Weights of a small transformer language model: 6.11M parameters.
Each number is 128 + 32 x the weight over its row's rms, rounded and kept within 0 to 255. Layers, rows and columns count from 0. Numbers have three digits each. The size before them is the row's rms in percent of the matrix's.

# layer 3 MLP down (transposed), 640x160, rms 0.128, rows 183-240, columns 80-159
087:193110159131128173084104143129168142079101106099125115152134143117109081177125126155148170076146148128128053116077063201140117175095147034120072117123147065122147171137132121101166179138151117148123177134104131144147147073164158086072128127
102:169146124095125141107150153120151093102134146109144156112082145174117170144171137099175142125146132096094137125141104137134156108116139097161075106141116149107208181185144105200131192148124193158113192107112169133136151134161106090054181022
098:142150138136168183172093158167142154109109105165106094093128137143149135141127086089110129126160118111105095128152150099126119147088092083140122099121082097160119168100101123131120108150158059078147188165091115087040120133166152122100120100
093:188173103101088150175167145117149083078135123088151102134159120094116155185125080142141120167119126112140093058094153146133149136126144109199083162246144138112124166077169161062156161123140140169089122122113147109109156106064133188116166119
107:140099098105105076132151050168147107128080189105131124111101104190105125175184121158132139127192103166175133105110213081128129126124148092052150109203123115122163192154103096165167139151140130141120104116123118129165160167129145087088154166
097:189156213155103150083102154132160149126118109182096144115132114101117126116128168110119125142129111158110126112183138091065116094123153161150104132161127075110122106112166093148104127068183164173096115113186066164191122133169121072135139179
106:173118129143122143131167136135060203122166113200169182227102133123173141104084148134117078154132093137116128133145175094155162101080109088094134148119117137140082105142098146176103125104130111083081194078161121152125202151084089190153172117
112:167159139120170111075133133076139110158147126148099156145089153136106209091163127137092078125061147138165130141116078150144101081095145116087111143089149103177100242110127129169095154116160155076130140106107153139144143131102111123140131162
106:171129045176096163082126108132079106113121063134071083136174123124143080148157108149106144087167152112183099088060131131147155119137056078155081066118055123078100154157113096092106134088182147094133135124082147142139101134139134140119085061
091:110143134096104151193175137096169111143120112101108094148107146118090129147134123099165136100129166108117111089157105094149118124144157186136084119156091158105213112190163063115155100117108128058115126085130128125145134167121167147137168142
087:168114100159158124137140110102117114104123124097155135111146122152141138137077162189091198134109107100144053076176079079105093083133176109107081148104095120126116130141153112134133138158159117089103094100142097160098153153142127128106101157
098:164119096125123120121145145083077143061092159146109080111136077121174087085097130135131120139083117146149173088114087158058076133069077129165122161153171130154114075142151067120151082102181157103143131134140081128114099183114136123084146123
090:182134091078100150127161146146159072100093022106079064168103157146112100165149082077133164085067083112115142084096158124126103113144143161114077108138164069104158158107134142149128124139097082143094162074152133119078122100137137130078106128
100:114110071160099088141103208157142104145131120141160108125108137108156169146099128207119139129179134136086105141141152134087130119080141104161096125146068162187174103098134099092083129135116108093117103116106207112170086124113102098137096164
091:182113086090193134138113146135160070123159097197156130128188100106090169127142116144075095109107159118147180123120100079165105115167081146136106123118153120095129097091121101098099149089121138151132062131116133188175108064078139107147111085
102:177108163139158150106146086119144114109117137074113098099115172044118146087144102138128175089170117134131167069174084097123150143147107097152096151129178123098133134089156119109192147200120177115062142125153191116135125119161089164101087113
102:094057182066117141120142103094154123146109092127143117078128141151132139147163118132103102105093155119062110088088159131140108084153127133103020098108124097140125117102073122116190133065097126110170167106210161134069117082163127095100205113
100:075051100129088123167151093099136154113145095130197106117200102099115134131146102108102092123080116086139126149144151122140138118137120157069150108076131100118124159145172063173150114155089131140129186158141164133181153169160116193092109126
099:113082119162183088157169135102126158142109167119128152159145132206154093128101113084185103120124173084109174158150152082119156178134119051157160141133158106075126116089094086146073155114121240182149092080115084091136145069159147095098073147
091:110084064148168164150196161188131035104174083117096101185158135158123088135114166120125133099090084139125126156142170150116101132108145092107119142157112165104101146167140117126211126065118121095135165126105141150125163120163156129131194058
100:152140115121148137068147170129094143166113114114126176151068106104138134168124123080162136090177178156128172178134076068108166097165102164128112129151118135166080160140082115155148148126129105149108150084126135114215132140200134186071117089
100:147139112114104123091136084191149159101103172111124159146055180059123100145148112134095110118205069156147138147101145085108141142071155146186195156134145138153133110133100167120128111142132171067128199143166095129066091157064123123136171140
102:120137076114075082132088155141085142124131124125101112138115111106130157056096089103104130055188064155131132065074102152071132165130081090201104151143153134150116143105069148181079116130124101141096128197092115138125068126157094099123138109
097:148115111122178174133093120087151064118135122153142144100108166116105076117122127106134097089164195184184099189106148160093118151128098084124112177174111068121109088122112136117120093099167127162154190166195136090100166093104169109136162115
096:159188139168196184129092075144113103151122151132108116142105172061160132125061145147092110122092100141081145131148099130153106089140128173132160082130165119095096150152116099062099162159100098130130147092138052124091120173091186107173144153
088:176120133101176161110188172167145187169087189078045130109164090148126229116146178136107148125154093115164143123175147130120174128082112166053112142115118090131132090115153104114148157131117189102114116113207109158100151126105140044148163160
097:149186111163137121062099131073179092100153111153168093168184109175085063087180138142067113128180100120118159062101168112197095127130143173172103085162115121149026113096111133081120101150099129084111074148121116142138112119117075070138117131
107:096118139164120092084179080139167092115142121108126146163146127082120128163124212099068129149091167138095120065118139180103136090119123079086089096159070088113094136143120120201112108136137125142144169107129119119070119123164108103115171185
108:127120136119097119100122110119112139131100082145081155144108137110065087117158147153138167143162109186103092161184110123037142143130128139167183102101127070155164066129080106094101123150124073138159115170150139137170161120105132131176117073
108:087111121123115103118135185121102154089139102156088125089126115125133155058105170103122119094080134086137124114144133205107156140048170142122097112105141141165124211121104164137158121127113118132153083181121150090136155101163107070062125133
090:112082106130044137144135144063109169140102051108091100082069165166127149060094115102113110119108078113098172107149109101063105161115112133086116076096118186166122152108156152114126150184100085103138144085117129184087165133145180156182111106
109:121103167135111169140115084157097128124169144128155114113146152115127110102085094038167137133142151187065104138104188159110130113126126099116136122194093100187123095139147132171098117143106120162101086089147080082146108126172097143113112118
098:145092137128093161103147098134151132171150186066145084097161200088081154116062110168146211154199129124121130107096038144061115165152134109136189178133119125152153151119160169201148107110153141163095158143133126113063115105134096154187130092
087:181076144123164154132117163125096095176111171137124135117064146114095116144160118137122103132089106135095159143161110141034160135059073148144094070137157174119079060121144067076096132088125113129161137126150128122128104133155125095127101146
100:188166143128146113129157156158172100170122139128145128125145133112077180130131160124143142090131138196141171062165138148088104114148129107074098138160151099177126087097139102101143123137161140131128174047152121156115144116149108140164104092
106:126165089125115129131076164171173175119146138140158121174175117168119113115167151108105121080160085126181135114130146133085134121145162108093152143141129107091143147161134106169124139159096123161180130130107099069192125129166161114083162146
103:127095130105187138122094134110076097072126092087137092060087113149166106143108163106095156097113146143106171154126086092082156145115132088144130117176072135164125155141172118155102103091202150119090088100148101082136175090109088094112131119
089:167148184144110109137157118158122160093080097097127145163125132132053112106133147162118110102158109117182147140129145143183038157153157115150151134164060171140058158062072144189108138092138141083154146065110118108207081196117141149083135151
101:119115071166125163145153111103137109109128137083113070057123159157106108133064139109135130123079090204220126101092116107075071081108121132151145075127130085102129134137155136114132122152076137160183116136191092129114142139131125118133138107
106:080094090164101112110152092153166151123127179173158044114114074113127165095227110146097123119117135122127118084158084103120142111183161117127114104124114097111106136120089143140103154125153111080181118098138158122128129132107078121075091137
091:094148124118101099095095109150080155126119142127124209122085195102148187154142079104143108085196123100161125165129099095164152096122157119144062082134125121125141174167072159139122161154108100107070158096108141122108110136142151110165147174
103:119077107117163102097110113136141153160129123075090133107152136053134162124172126121124152128158150135092133170101119096073157174114109153179167155200125131189112078138122123133119148085174097065226105082150119106166139166153089088217156140
086:166150117152146121161131149118121085171087188101123206157100113094159124182120129135133063100118184128105056142123059133100106136124112145113114122155179127160163074197143140127124158089115153105133126110140097125142111133093171127169096184
095:117141150095052133143112124077124147089138163144125142133158091149072095059102139162126141106075127254131107139109112133138182143141131152123184087134093091095104149108112111109184130117096169117088112107121154118065069181054174066103153128
099:095151111092155193077120140091172096158157125134142111141106111158111168162115130169171130136123116156171116105141188161131173059073156099125093119098161139100146088172128167067134155133117123112107099181113179124190145150171148138182190134
090:125144153112099114185130122077151143120096071128124111149132143125123089116099146171159109150171182104126106123160083132099109187150196153176121148154160130085195122082139140131127102113151153103140085152109054103132124177098124068132086176
102:138141188113154178142104075125144125087123134140193083153089083171158146096129168104082102135118134125068139106162145111176124163145142133127240123108148114158168104125151112057147140151139123124142131082119143128164178165120153118104171142
097:099140140099180163167128128125097140194092124138119105121148185114166138097099101092046110160141085122135140162141168164165124147129072114125147127102168143113135100074131180124125112139085172126116104170094057124098118081150147163122079084
107:144111116142153131135159146124110111088138110138174141072168144126102124179134172177153125184087153180106184129143165192123127082100127156168132108201122147168123107137141058103117156138104113122126056128207186126133109117111134110103183133
085:141166143154176185135148193200120114125094146156184154118138161097169057149148115128141168157128142079135158166200109137148175075086053168144175119107114160125157099096138182141178181141166121142130125141130132072091162099129114149166115131
094:112140103114198149171160070163165080191134105079152100133151123183129112154137092113137140135151165119072126087093130133143180091081133143059129101155113158143155108080111069143136112164178124139088123063153107152079124143134059134144193139
100:102146151101102182135156167102129107107171139132136129146155131165116128179100146100120128126123141099137079130098160120071172154074136137092096162089084110114081043132150102159145101157180135144121162122129102086130133077092131060139197174
098:106097107123135171108182131149162163148110153126166100137142112099109126116181147058124138125148111145125161140128104107096132141180156071141146156120125104051168112119097169104150093182100116085192161073128137091123134079121111155126166143
102:194151149099182086178113120211114085131214107105191138166094095066145191127184148130108079066153123135116077154105114171178097128114146146167119158133099149048060151093138137161107151112152144114154073153146138118107146153077120089115082098
110:151075163171109108098089152139176081162126091098114103142086133139179087158164117113146152170046098179095158140086110152125141177096156104114102101137116132133116104133141130107150083129144070138127164113117150137125170142085167118136175176
093:103179086101094166153177098113120113117168103129064166177172131134205091103133133128086123128117202111137159123178161122129148175133178124090102104100108149147136118133095102087167118106152173106161078090143134157142147172110084063164132136
110:160143152180057101086114105112104104103125142142146233122144146142160116098116089174081161111133156086138142064199116107109142115088100143115116145075110141128132123121156086163122196112155147149055152116114147118133146176120170123121143125
105:120134082125120099104147135098143103143138110123080123107083092175182105093159143086138140138128123201191140086121088073069112199147063112157098136187114100115161142093101131127142083107141134109146141172114136097110154168159128105094120221
# layer 3 MLP gate, 640x160, rms 0.138, rows 184-241, columns 80-159
098:167178122103170105166145035057128149109182125152124131151145155157178092138121078081128148117052134175090097108058163119104150143135136088137137103137127115151135105110112149076207160062103108060111100141200130089145100125090142058142087166
086:121089153105104100143153102121159117125153143103120065121105089071076126113110066071094139232134105144106162146141197122105107142143179098127181133159110144163177119102062198154166167136110128144174149085091078111167132137116097092146106088
097:143091138125138110114103141120131095142100191188146088138132169133144121118155084156152097173115128178072150179158137173066084133137088136158161064120107098152137076137142096102124201104147146089142155103124098118163114159140147198132076132
111:145107101152163104126156121183102126094120182078127159168162153155132128185139095150110148135136108125140041122083205113168118112108113117109120125137112230070204122153015105185150141145142148158138103130143109120127144147152158124128145113
103:119106173096092125109070108150160135147170144156066129076131068091155123171170184161124093092129103101137148064139129082077108087136156123177125125134171141120105052121136113097121099153181127122176142106161087156147096135138120148151104124
101:138150147158119094134154102134110181088147203121178163175135056147125130115117147183091100137139123187121159204112128180151166116061128118111123112121143135109157095054094169164073134118143107066120143136112125133104118106111066208104153134
121:137083102142121188116169115107098114124059191197162167136104072086140158129091108138151154139081130136062132115176131123109121136145130134131121130113087114110117066174182074136148143123093151175112198114170023162135155136167116166124123126
110:101109131098096115096176145148185175117119186149155160167167171144170141122072105084166072122104104170080126125157103102132094123141111066124159152124225147086124128156051123102063133157120162154115102084115112119205125112154132121112180118
091:117090123131124127131116134081150073156108084156136114143153079171111152155108124094105175117136164159144087103075126162088088074113145104146156156127097125086128171144157155178187201142126074095131144110063149148191127076138120093119116131
096:043125088119141139129169105153143113156117132120147042119142166078111131160107080091108143139090158137131159136147164150169119152099112154137130093109150206074106129164139119146115142130115143142137130121144184123172151123142135126101172109
102:103154080109155132136128077068152142134106072175169095112153108178108133172154102091126142148136146104108137092092124130166203154190100152078066112095100102104175139128192148113092133143144077164150124130168093143120083095102101101140171106
089:103152121163102139106143197143077115100089131161082136113096171111128152190116070150189132175143162072106078152139121173170106179143074110095110071186118138146128087128161127141135119062178135167127093113164052132127142108164177110100089104
096:132152216126091172140136106074121144166124177107075175160137133140137158102112089077052157097105151210160093099119158137116126140135210130097152113080176130082097121192111146204208126158134133151116170083098062146177159155130102190099073134
086:114093125122106053096137172098148162123117142138097206144112128077041150118143126167104114108158122145110124154040156107114081097162157068141163158164125147122114183111167143130174069085091122100141122124087057101166124090163073096120140161
111:148139105108169123113140141170157116156077052209138122115146108150016125141145156181109144115157130143073068113133144125165143081103155176137111124073113107125064116196108145106125114160150124056147155077110094091162115119160133070142079136
105:161138128087109092186076178180162148145157140087132134110108182099152117171126119090122170110155115143138142150055118111157160112146166065167147114155142124125146114186053107152132182113118120166103121084146110140166091097114133059045117133
097:159102110129126155163098133112113118133183115132128103118082083166131149173105131110173132103108108099161116165099102067171113142070089190135105161132135044104166162176097112131121119116150174174166133151140125109167101108175112089144166177
089:129163171160091101130152093128120136151095132127115203160133132157097150100094145119083156147157129146112077092062114114103042103112157147109120143117102128185156151098202140172219169104105087106135179188137096132069062103129175148144093122
087:119148095142102144145138179121075134204161105152080158126129185104175100134077130146115132114181127110117124162063214132111116122111153125100114092171127149120056129121131124175154024120120117097149138159109100083106119096107132175167062081
100:195071136153160132116112195092111092108111187075099151108087164131158109153119111196118074138059151122113099102144142096139062074140106092161106120135112193163135155162154166104132153087084107143153112103102110080139116172143142124089177153
098:133190121106153109105115162188080117083087207138126136099066124085128126159119106123124121120142136131183132082177148128099144115155181134138211144112128115128095081168150174160111142185135121112115182169103105134132109169105196115150070124
106:168124125168102174087089136130100098096072157073129147149178147145128132143098146123118039157126160132091179177120169125123105034091124143101103135084122137099124119106130109100139138153169172162097109117150100157146211126163158134201119123
092:173066094098086153160185090089162108113088067118115111114150177083084082044122104100097125134091143120124058143125155197114117144132057147149112100105127074102110131107174163129135125089093123138138163128093153112127114147130159034105121180
097:105111182162150090108124120166112102160208148128136064076093148083180147159137133083100098172148078140161180099092206116086115208156134162066149152160127153152102158170039154124135195138137143127151135115197146155129143147159087155126187113
086:101091145144160133077144185161091147143084092103082128111168149147141159087190129216184120128124118067155108112130130178136131098145146121141128084132173132119160148137130136138142145088138159140159132118182125082126136122164160060132146134
106:130055141167141188112093093064073148095126103121187142136124131137035063113176120081105133123133107122110195085153158140163079093121138101112137154143065162092063102097117137154117136158083117149130085146132127167106129165154094085145071117
110:123138155178096078176096155133159127111146162202112133154174127177144123174141204150077056128114128162167192110148143170107211061131126101161102062171117162100099105118098136195091169161166135138135124160162100165128124100134115145097177119
118:151169154125175149127112091195097117104176178125191152088144081122115171120127128110114116151093173108125120089139103148164151105096125112122099123144081169115081126179140110085157161154138141144167095107118151084100172112180137136150157167
114:136120121088086161117127085129118117107178090087135188119143133111142116157191083081123074127194125164124101173150101122125134094094092131108180098134084163125114128137092144076169156102101102151164129121106151116092111118114144137141113108
085:063118153141125120095135121145119136111132112166136136142126151129136166099140118087189126041132150110101110161153115150097142126144129107102124175120078128135137083192099111121088088079131147155116092114063115164100166130085158133106105146
105:062190128120105169104100108107105119106172137125113117100116156130110162168094058072143103156066092096129124124096100124173125122152127139114138116075187111177139146125113149077157149094142130155135089118153190096094137091115118097101154100
093:172075077150138167099137104104138138122115119127114147123210133151095114095142187145088165200093108180137131113109081182124100152169129121117162103103115135107133138150130135141136042208075121115108198116112132135155079086096092147109156091
081:138119089149169122107108042119143148118145139082180137152123108143176115081129134140189100172083156026127082135092148114120183119193150054158135028089076107132111164127159131114122165147074099161136117086134118174131112119102099152094121080
096:117126180119126122165123131110115133106132130119059145125151105168146129150130163138107083122150136124174119137147118179167064098235095043129088148155150181187138123108135089148092125126129101175165070142135138081099168139057087149196120135
100:182171182119153096160154159101160127127164151152162122124132123044152125122140143177115142130122150119165105123155177085109131106163114128117155144122121143117132125130035139101119170133147194132111073159089121157081108130163132103087158143
111:088084141110130182122165103144090135074169120110119146110092111071100109108115190117125129151085099120135146190178141099104123148111050133117106094099102177176113172105138143093059154116092137096091155118154184130112162109145083176091130175
085:098175176148132143126161127085111114142233107172135076110108115163056138146108157139204150045087091134106119145150099105108092088128085091162097118121072149096096207100073124144085107088120104122123130115124124149112123163097151148130161145
096:134111163154136102172158133114118166137105055121150120153088108111114143103163099105153078138169136120138137156148081138121147066108138119140133136119135121091108207161181137129145060205145107137131136061082119061162170165131151103090074134
112:112134158063121133119141100159127136107113103093122172104150119069099114144144100150195103092133137167173113084177119089094082125093092107153120161094142061112146171171124100091121089146124145086127143130108166118167179103161066099109102136
095:111143173148130140101175188131128159183148146110160108116134162155170106125099140156128051124111139107093131160191132163134129151162169119094090017156100193137116124203130178056126161163111159178088135094100145119136137145157195086136103091
097:126150129105119137135080149167109131163125122056155150157146123137128187148106077134148139136137142159119122170122114160088123107163103136114152088076158134162127146154190152109042153127117149145089130064087179104128103147135099170099112113
082:116133136119169123167142110103084089108085108109181177130121137112180156141140129132148143122117232161130123124111147172089095129153141163126101127167116087111074144200122169115142073156120131123174175120093075021131183119126145121160144131
091:070125164139140119170103074077106173108135163153109183168115060104107104117175132142138182109119120162092128116142097090112194070140114115129156126141174168139145179054138144133140161089093187135137121116102120184122109135098114129106144151
097:104170140177097103171119083131092131146096088077124133106110152146094095136135157127127109170100098128063142144143057105111097181172126151073097132141097127129169172152101097123144027148160165135124194118171124093148109158105139124127107108
089:099143107109088110115151125082109138132089131132091145108127116115159111060110138137152133116157189121103173176097078177152071202146066152100099090098167132178066126120128122073198129130125139169078094132093086131126100114181163070085120195
103:151059190137127150123105108034166118150102102164163194106094099144177131149126088180149122111146135139099160096104166121126114127140075140142167099123122164103120113113117136133115114120143058109164153085138100136128142101074152154142122162
093:117066105152158146156176127084163117121107067160103133137082099163113132169135138100148172133180185112094099118152131183092086157123125133103096152072122139139118120193147089093131102100082127091176169157146138137160102170095145231143147157
102:106104097144157086120115179110146145129117123156138146125147138104089133175098113192140044175073124147126224108184140142143124070149084112113124108138144142145103109121149102109070137119135137098172040116201192121154131101129182150088177135
084:174113138141128214138156132130138065134155111134145135150126151086151131112091186132149158060137110131132184157127133149075180093142139116134085144156120136149164154155122143092069082177152087128119099122113085112180174124058124168139128132
093:145122079164179149129084091113177128119071127141192130113143141140104145171099152101077181178179133128105163102107127155149130085132111128075201179137131055140184122132124085132133071143163133157118134104194073102101185065120100131135168070
096:076214111118101151154108128128132219137154116192121130127117102118144110103162086107093142071146116122186108101082155125153049114131147133103119084107179148071117101112078139103063194093080120115167104084156176132154113140123135170157101122
097:105118130116125127122145134057149185143085059081116119121159116133134075192100116174127065112169144075175133123144168154158089109117114141145136117114127131095094187098153172117109147102138116143165078138188107077043146166127160133086142152
101:142128184125127131126138135136113078135135154102110133122130190084117129112119086149203187116151119107106139143092089159163121131159116090121139141189123157157120170121097160104126186132129077138150162151183118176158171050092077099137151027
105:183119134159129073086143151124106142145116121183155076124151174147056173132113200047112135131168087117137123116136093154170154123121090146133185103138162082146118090151092064152154063085147125121155146045109099159156147141105126136111154132
090:133126072159096123160120133134129129150112168153151157163128108207173109138099146118082146087122151111040101078138116144130117155167169137121154175128082146121134091196093138146173099172106076115160155094147114160178116148143125120159098105
112:128114148156113114153166117153148169194076114124132156107076147127123068108111099079162125109162107091094092120117136129147145081138130090111141143122144119147140147120106146128105106110178143127152121117137093110048121072177126104103128101
104:127141137148116124111110095148163110102116104152111126123074194146135067087122121089109205202105108141187155159081101084112123143174048144145116144174117084152142153109093123126134163135081154160134093095163078086125174180144121120097092168
106:119112113075149151157135131111142083086170127172162159080138159123144178130092157081116079092093052161144151115141094113138177155126163126090134120098143099094149080193073097124177144185128141101186125046138081091144101128123092177129112104
# layer 3 MLP up, 640x160, rms 0.136, rows 184-240, columns 80-159
103:146161146085075119157128163058172119105187152120179146137185093121217173153169133168205090145160118127074108158089058165106163142139131183139142126126120106152160143161157121116072087086090178124110151144125091146111096105083095113085120115
101:107130066165134152123154177115090131114100130158131074107182108110137113173086183167150144121168110115150151137133107119171142123132096150139094142150156155102106187104155107113113092136144081121186168150122158158128125152161169166102107149
102:181094179107120094106101135110089125136117177184128107138135153121111166082126090159156098186122148173113112168137178156102151111127072156153128092134134085187176105087144097119063182120182165061144140124113116104162161102132124165123097108
105:083144192123138200123116144085109122144172117142176081117191150144117104100112116044090103128040078099090144158141048110143108133096093138192154140117144152194086112120140164101098134142116156137133149131151163211103148075125117159139134192
101:141110089158153141128160117084102138139128182137217103148160174170117111094123107103124156160135117081124128151096114152144146187156130152058142075092077139092175163136111138119189134167078117140143111115137161090144165103106191142159121110
097:084138106054130137138101137127106104154102084129074106129107207107108116208182104102135159112118124115130111106193138130121078086174130129124108127142119116120087179172164099101179154186119149234153119156139130144166152136139157072144090130
121:108161132083120088145087164116141151104166138066158123124151119218131102172137138114132060148115145089179081164128130110146164108096105120096079125165197099144138162127122123108181103080126129128140026139109178082105110095066171092057127124
109:136099170139140152124130118139092061145169061080122064143134141088088114201191169149082145130142167073162089118109161157112116166087095164133069095094104134163124137082165157122164099111155087084150165155098148113066135126181113149139063112
092:118132110116095116186150137119109104158097084135156129122154088087135136174124165095101199133117125114135075070133101081163101144148160130126152116126135123115119077202084099142121144095156116066073139078133137118177155156115151085094126127
086:103145083155116088127138112154123138136149139099105042103157167151105141100091078103122116164144182139141147080129169160137129111147134161130116131071142206102167126127120140124098158110122183125098116103101139164137122152173190090104139154
103:116152140127114162126066109171071175135144147178160121153136095093135130154108119073116153145152103161185147117101088150110098076091120120133157156164149082151165165131168115156095120111147205082163176145084045166088115163115098124136129135
087:139135084132107059088110139153121154134059120136117140142090150078083162149119042133130196155154152114125120118074157160129135107110108129116136153096192073114136126154157128082091122135119163101119106162182074136139157085121189000106156118
094:096103154087143125136109152195084072093082153163192100086155159150147195139137081165189096133143136137113172135153118068120131156101194171153103104148108099105136092181126113141144062160077099081088127077163103147161122104118158084111100076
090:130049178080130126157145097140130108065175192136129145058158112108081135133119146149132159113121093176111139126125128089155092062164137109117168078165123140103185117121086210148134123176115158132125070029049114125170094171111107152071121143
111:103149076108151181099188153182143073166133082151150107125150133150060181119170130167097085174157113159057122130106133082132102109082198149088092116066121136112054131192102145102139102112120084097122147080114117139120081119165091097068092130
104:176123126090137120159156095094130118163142132101147094139148119157124123174127115092122121079155080186190166230190111114154145142076113068165178103101152120079138139202186169152152116096092162127128115156143098146160136075144172140103134140
101:124143127175135182156194110142100142134180112097139143103053097143157142145130102155154127126143123072171182138097138074162097122057097158128141129123129095095168131129087169155153132176152150126169081060092169081128137118128122104158159172
093:125197100101116084097128082152080180141103154147113159165108045135123132112130121203099143061112154155134098094098130058126131079110150152118158153100131115170162131181172119207159146114099134118088158191123090149148065126182129107131102147
088:194067144101153089110098099120136176127095127140123112100141071120121130165173058183085124108104150178179103085164083158159116100122122094139174132044153136129132153171163125078084150143122140080109125081122173109120174088121124103149164177
099:100180145096138093112114105168154102138120090179128156153171124080079161129122145089164130171175133177178142134081079135091184174105118151166158154132185048106146130085169086122156146154120106093132108161193121186114126118092120107136080132
090:098100144147092166152122134051121197187119095087120123143121124166140094158102110055181134115146103148159211160094127124115092132129122198124029169110179116132132092107112034058134096054109104196124109095141185144168135123165118085135167113
102:143097098149140207142109114125136092140173111113141120138142122145167135138100123150125141136045199133086179155165138049108084152189108119101120104154164093106151097147102138121179123143150108100134104084134135079187134091174122130171091154
097:133135097124118137149166169148169084134134091129074106148141157148105086108117129151135166065114185172156064139115124156084170140099164145142102130115131097138129100157176202145171128158179101101062089057136151083135094130091154134088090162
093:157148059099117154169149138104169127124105089117123144202155140194099142114141119148136116090091141100131124179130073131135166065147140073166142097087105096139146070110195061100091067091122123142114101133093127123126054128091157123124050148
085:127121171130135086178132062073150136113194134135116146131111146099174092148167169075160120138113172105072117114081138116145131079096145144096119120143130145131144147141089127168160167125128110171074146172169151143090168124123149116135152117
098:158109147173135208096102129065103154059123082111142177205147171139055057142142125084112133118140121122124157091160152120139058102124119111115117142160084140079055135075153110109127145153085144131102087152121112178115111130166085100159065115
106:116095086111157134091158104142085133154108113128126098081114109142146163046135077133160116144108117109099086122098115074157069190130162120113179168091207095103193124114159149072182111122121114140113150093085150107157210138140182075167118092
106:129055150131105121116135141111122144093100091116088164145124105087157079114185116197093121099129104142162123182128150097137144170103114146137135114092115108117147140070078133159136113162180097115112103168106114226122104192065117145111091134
117:050104120076136142150072182118114116154063214136118070134158123122134132148087129094161159162073165117141171113119114150115142151159140093079112121129149125132154126140195096122105136116175170122145079122131106133077149162111074087050140093
084:033118167147139140092128172154132094113108154169133159165138195103094180093160151079200116092079174128083162182156117145095128064089150152103108140080143130107118131145085154140141099129107164172092088099075149166109174118106148134142118128
112:150083126136125108119169129128126072080112117110123065153149172155139110124122085146182142130147106104119159105181139148107128083119149117116078157192103117071135053111138132114081123145120118090150096073145106179148124169154184175074146099
092:112154171166146115110128170110107155187167140091168122118093124162108136105085149117079133092155119129155135107084030171119146144189124090125160154133141129156105106085159147139162111104211135145081130146139171095127152158101113175138102135
082:196115177102094099117124165137114103140118151138133167117094136104070095147116125129161157156178126194149159126168156101099104111041114167117119168139162156136109098142102115104114129127159113021107192171148154105150144122177193149100108173
093:103111142119131142114131078069114125103142096149085151098134119155169129129126121125057060101123121169171119162119106134141110092193110112110124162132090195189115119106091108152073117102133152151143091071126115047089141163111071202199152134
102:135134190120130106154211125114087157114114150135182157085121121038150142098106084118126181147103213131160167109105153101203138082155146143137166100141149137121161121125079143120160143148136153096061079128122124197121113093142132084120161119
106:114151138167084132118167099121148067095132089110125124102071141129139094100175152177121135215118134131099153106144150090216128119147177144127113164127149175089166139117080143117168141194061072117130154109145145153065176142094169117093132120
082:121181144166140147125162110133117094150170124166121071139123090179077100150132127145223147092089093140113145120178108112133104086169098112152112120069092093101113193101053128159120071147108142121120162142095148166096140148124118170134166151
099:149133109164136104101085125141187085124168206105138114127147135127119096124072108123125188112108131153140113108142170147155071137189129124097133100155093137115151064146122142120139174057167151155142140120198171098096104080134118134176244128
114:094126128108122117137151071162125091114129044103158176112130126072063089128132092107185112129127154143113107127147101071130076131154106164119121084074117085104139138162101129114151107147110149138122148102107220162147128129147077122113130105
092:170103103139119124143041082130140116102128111142117185126123107145116170156146131082163208151191126161155107104077112114146149148160129148130156157124168078104091123079123079127146143114136092061085111139134109171139151128155107159137180149
100:091123128088155117148106118071148085107138096174098083120139099112127095129167154157116072076187094118123097186122148113198055154074134139162093148125080120110145158143124166161192092163114133127155126196091081186142103065116111067120145172
082:128150128121168148130098119055091088146130110099181107123146163128146142185124156133120123215102200129129129124100145162075135143181162196169105118150058109140109155134131157098169122130145102124156170088074054145089183112157129164156135070
088:088118116177143238112138156182149098102090143068131114138138163145085080152074182141141111110133122127084155142156135185119094137172137172121099132122112094102062129168121128115137128048125116208158109141121207118165096209144171100152120100
099:154152129084156165081107153177077120144160118136146113126138128167191175104149108133171080117152151119169166133217152159136180094124091090204143134145118115129144135132187141114120228141125064112145034193087127125123146135132162128170150155
091:132117169096047108125121148123127103122116142140107164122082125092137075105147195097123083133179143149149137171149095135158103176128099156099125116142159113170097124113084113090151099148061131149091085160074149109083115113163153090105152153
103:127107189109114145090160052059158152151126114161101159151126107174130146109080109113135120129119142126092111139103146100144099086149102150106187082132121148126132116120085111171169131142114061107178184087105078108208135066066134142132139132
097:101170103058140138152132095133083140164115152140160028087140129096094100125125079090079152172137093088151143157104126099159176130094086140142128129133142123098136093075092144139094140161125179121114133101147082077122148091149200076185112095
106:140205143145080191140195098057137129149116102132135103201121134141138101120107091100116160136216147077144133160117130145139140153164168099157093136111112151125138182116142126128142138140144190113138231133070099085135151152151124136118114115
087:047125150106133126183102124164091093115174129127114083086087209109112085177114131125163065157029132128122076092140113128140115067126133152115141149101073116138177145074076163126082131138145169099124078109119121136073089097158150145121144113
091:135107054177166127167151081075196137080103134107134103159150129142139159174092175093090130215124127136154134108118121172113119131119125090102152137154110076127153133051105110150155092113129159116110158080178071046141199054129108158165170090
100:088154164112131092209114149117109192155139151141108136144117089132092096121200105127076140084157083132139070174092147122149052143141110143116099101136105146139190098144084152157093134150111137154129101126168149132101148139068069141105126121
099:136108135096143086113100160100125144153082072090094165125131103092140083088153077184067106123153125108195152183172137118123122127131137073119129095164112120120115169067187161138170134126170075154088113154152113105100164198153163096120143128
096:151174168139118104121080107159109107176152176108114084135117099120160076182141152087116189113201155112135116152111061149190165114201181129126104177092133162111118122105113164152162121088117109134185156121117100079170138180148099115162167102
106:149087131094102166105114138154140129106114142130153137125060118138199094110128106124103142133073097112088161122135112104068154165110173151091082129079110158117191149073135104081126163113124125137130088199144181168099132155105121132121091133
092:116109089162099151175151158132127112158106159128169136169131081209133082123094129139085140097149128076084134085156119164090121120191189133111171175105076141087142083185077139133183064149109076124163146093129104142155124137135134122130086088
108:166108130108098182180159127082147137158132156083125107166151164156118085127121143156094085187113089145092132173217188114091109166073149110112112117144092153121135133060108120099123162157112153185129165111123069175120132091139178123099054152
098:108127119165133148106077063134116094129144095137103156165107194182131093084120114121138167185105130156161131117107089114075087117141054163159113155165152105121119189053081170098152151110080108153122094141125128117146191142173121153158081172